{
  "d_model": 640,
  "n_head": 10,
  "lr_mult_o": 1.26,
  "decay_shape": "pow"
}
Each number is 500 + 50 x the weight over the matrix's rms, rounded and kept within 0 to 999. Layers, rows and columns count from 0. Numbers have three digits each.

# down: layer 7 MLP down (transposed), 1728x640, rms 0.0627, rows 1637-1650, columns 512-575
# gate: layer 7 MLP gate, 1728x640, rms 0.0679, rows 1638-1650, columns 512-575
# up: layer 7 MLP up, 1728x640, rms 0.0703, rows 1638-1650, columns 512-575
down1637:488534535471466500502468445551563492492549509485543482576520450526528492466441474501570488463538473575456369488525515490392501492522474417593465593457462574437546619418565561529616555410441495
gate1638:511546533499583447467492504466546402556445529476577568452532571445518454524498561451559544549561507475479523510442468522502551540526451498494485541508524558371465384553581578432520476526475602
up1638:536559456396586520483456442394524521550459455489640569553579459470498491508474623414577473486517439424472498501515461520447465516511490437541545602468564490487489457566548452527563542579460516
down1638:447509563601498474545420514484550471492473561482619452553428536420483482456489565497440329559547495527392478453500432426512564539483469449470537609503468522448548552521477572476433507536565518
gate1639:567581600515495479525439471535564520471535502530533573511480511477630535590469458507483456445531567543419415558515524495568464473576465501406476443561527483588394561535518524483514416469546558
up1639:496523484544569407518499411406489512518474454552467546511565526474421456507458546388544522490547507456523544572503464481458521504547548561456469486520478419439502551470552489525578425554486598
down1639:469491485482502542492587525475475497546477486473472501490516402492543451597484502490552545523517611436458566531477506489533538492575372465526476497477513524520479493536517535527458458502505613
gate1640:453444498535450437459496540525541365531490525513436486590535533496457458510434460580433530524452477509494478478405519581479400450404473472463526465478448453469534515610430469563483554473509430
up1640:538489566486457457485614482442435472561488597600439502491533528460446526502438572445477522555584557536559495416571591551446463458530542543507455541471507489526432521376557557462531444541557468
down1640:481492581439482505527536459459480545466527515458505487371408569508460522435558553525480456481534497517471588487518491511520530485512572557489444636548514546498489542506493521447537495546509493
gate1641:577474622530428429502517620533427523463466475512477422500504525538458398474479553549491536450466460473462513505542503473492500421477487500444505568488515501569428478547510499472546431552585524
up1641:529526509374540412431449469519519467522465550509525457525577475440583491484553455555523489533545667565525561423499549571556440529505525417590462470551500436539461555480490498461513446494504535
down1641:468522521606534521541488490350552444613470589493375556484473478519552522493461506534493462497519491475510518513532409546472541418524595506534506428491586553581536513581413488506469591404535434
gate1642:504482465544457482483409370539475411503447520417393581539470472383467432468516465355442507497454541542556502474454613471547476492473508489482418588520485438504421460547499582466495476452500531
up1642:529452477495545510413536571446483536505513474492536510463485549468535556552500523509538461511433494480392527573527479489485423476528517501516507491489551486516546417514465579512507577508416484
down1642:527434490565437431544544408465458415531490504551471481518401465466509506525511428485503512490450448546495504515556450529501446591495411451407516557424430444401493466473513479489411517441501456
gate1643:507437528547583450550542485489504530495488474430507358502511488447512565493482538499552418489495512488522505468463453532514475452449391498464423431410580501461456527477556404508508489496618559
up1643:514530414555495530539492490435479525434497559593474549484559478430498485510527490521540540430583386509517481531502453467403515499533485586456472543417504372383457513531540562486560486436524456
down1643:584527450563577480499655470491506461486605467516494524517561494484460536523496455538512511461495533424549538552465434497401534481509451479531543537562482491500424455539399534453434449444561575
gate1644:414408473560534553507413456545482535552499519422530512463529443499456477462547344523529530462571477506451426526467499449504496503516454555522555453625556513438537567532526507481513536480500458
up1644:539502509527517482441503481499454619450541496504510556537523462552533483541576454534500466577578493595547393519514412464513442487532572488459472473586412435527458471494459494418584404488492488
down1644:502508507469499443537565457427516464472559587533467471604477468481368510468485565489585510559367522491572497493564481500500463571443462538527476534467403538434494480516503445411499545463465452
gate1645:424493523471535512569409541531390453548345504599533555477393529572506569523597467502480566460403440410498495598503497457628524484551453522442493502477450531573454562490505473579527478418542528
up1645:445474489357427550493462528508505587477411545467466496553534492539493538462598468476587382385562464497490464465478590393486541527587463540501505570508527422484443452547519423572418512500528498
down1645:446502525511430472422346552510478503483405525501544523533482524591463533541515521427558488483480503488535544448562501483493546471496474556581477601567500502474504451550504424508485522540453412
gate1646:540514522559641531564493484468514507562447635519524563546472527578459536456444496475454498571455564502492440533538539570485522481514493535485391550468618567429550456527449572465483539461480489
up1646:499489360443528584467472509465534378515504541418427495463496502454497499478392553499606483491471472575588492462511458450543485499572492488494492437493510515569629484534562500515496475547538430
down1646:528545540537475447398497568582593379455639500552511520464441400511577499417426471518511586465537426457533464506521539489511476576452512601537563491493490560498537571475470512462604506493474577
gate1647:457542530520519504474503489508418542515414593439505535547502509501550409473520512480404519551424551514482394442491482383545434424498462520516579576479499494545488469602535457565521466471476468
up1647:499508541516430452499501429461488410654484491494512473526459537570504603559572459454465444430460492443523510546468511611495508468545460515467403462507480466485510522431528479485555504472538376
down1647:505537559512480489521489501529472458470540367505481491418506430468378579548449583496475489423524469562506583548501545435489464487488436478553395461491448505529430557498408506437582421412483419
gate1648:536460503456539502589530484511508542514610510529461522444524512470455440494403604421478510530503526455527440515464513443498581494579471545468445554510562434471479546537446550551540507424591499
up1648:417562554445526497394517569554465455480519536571455534543453438605529466470574427589552506447520482584495571460491494521514432490487483434445445435521451489501510554447407412470516502508450541
down1648:557558581400440567480499539463500546443523409534477466473612530463506376526454481496501597450507508506526538527484507498550506410525476543525463480590488468464534548544545485472624398454527448
gate1649:491609439425460584539471412465481504601536465368503532541463547454413539532528518502532510491552508483460562494494461439638537409506470496479502503518521438474445498405456578516525438482559522
up1649:524464411507520417402511616533554469542508573623457436632500473498542555522539497465506504426587497622525576563509534543459487524384540429427533481443473515431547571497514428491484507567524472
down1649:483438492500544518523532532410483473591521530576625477466575500470429614460544486554443523522533455535400531421437552520520497430461591444457482485482452419499546507550443457483511536434654575
gate1650:481465546514489639564483464475539469468512582566461556497467529520544474387498531548488389532485399521452483487473501416535425475473401574591506628520505487581437543583447522532504497553471489
up1650:507551492486467440474485517530550551464512448437495508556397490483464546512535519477429547548468492477376405438517508538469447447557379521530595447401570461425503510522440523567524470512417534
down1650:531490554514562527469541514530425514533601520463523496514472504553507449506411559575449446510509417517490468489457491440531502501499450456479445585454584480463539480480457501494657521537594506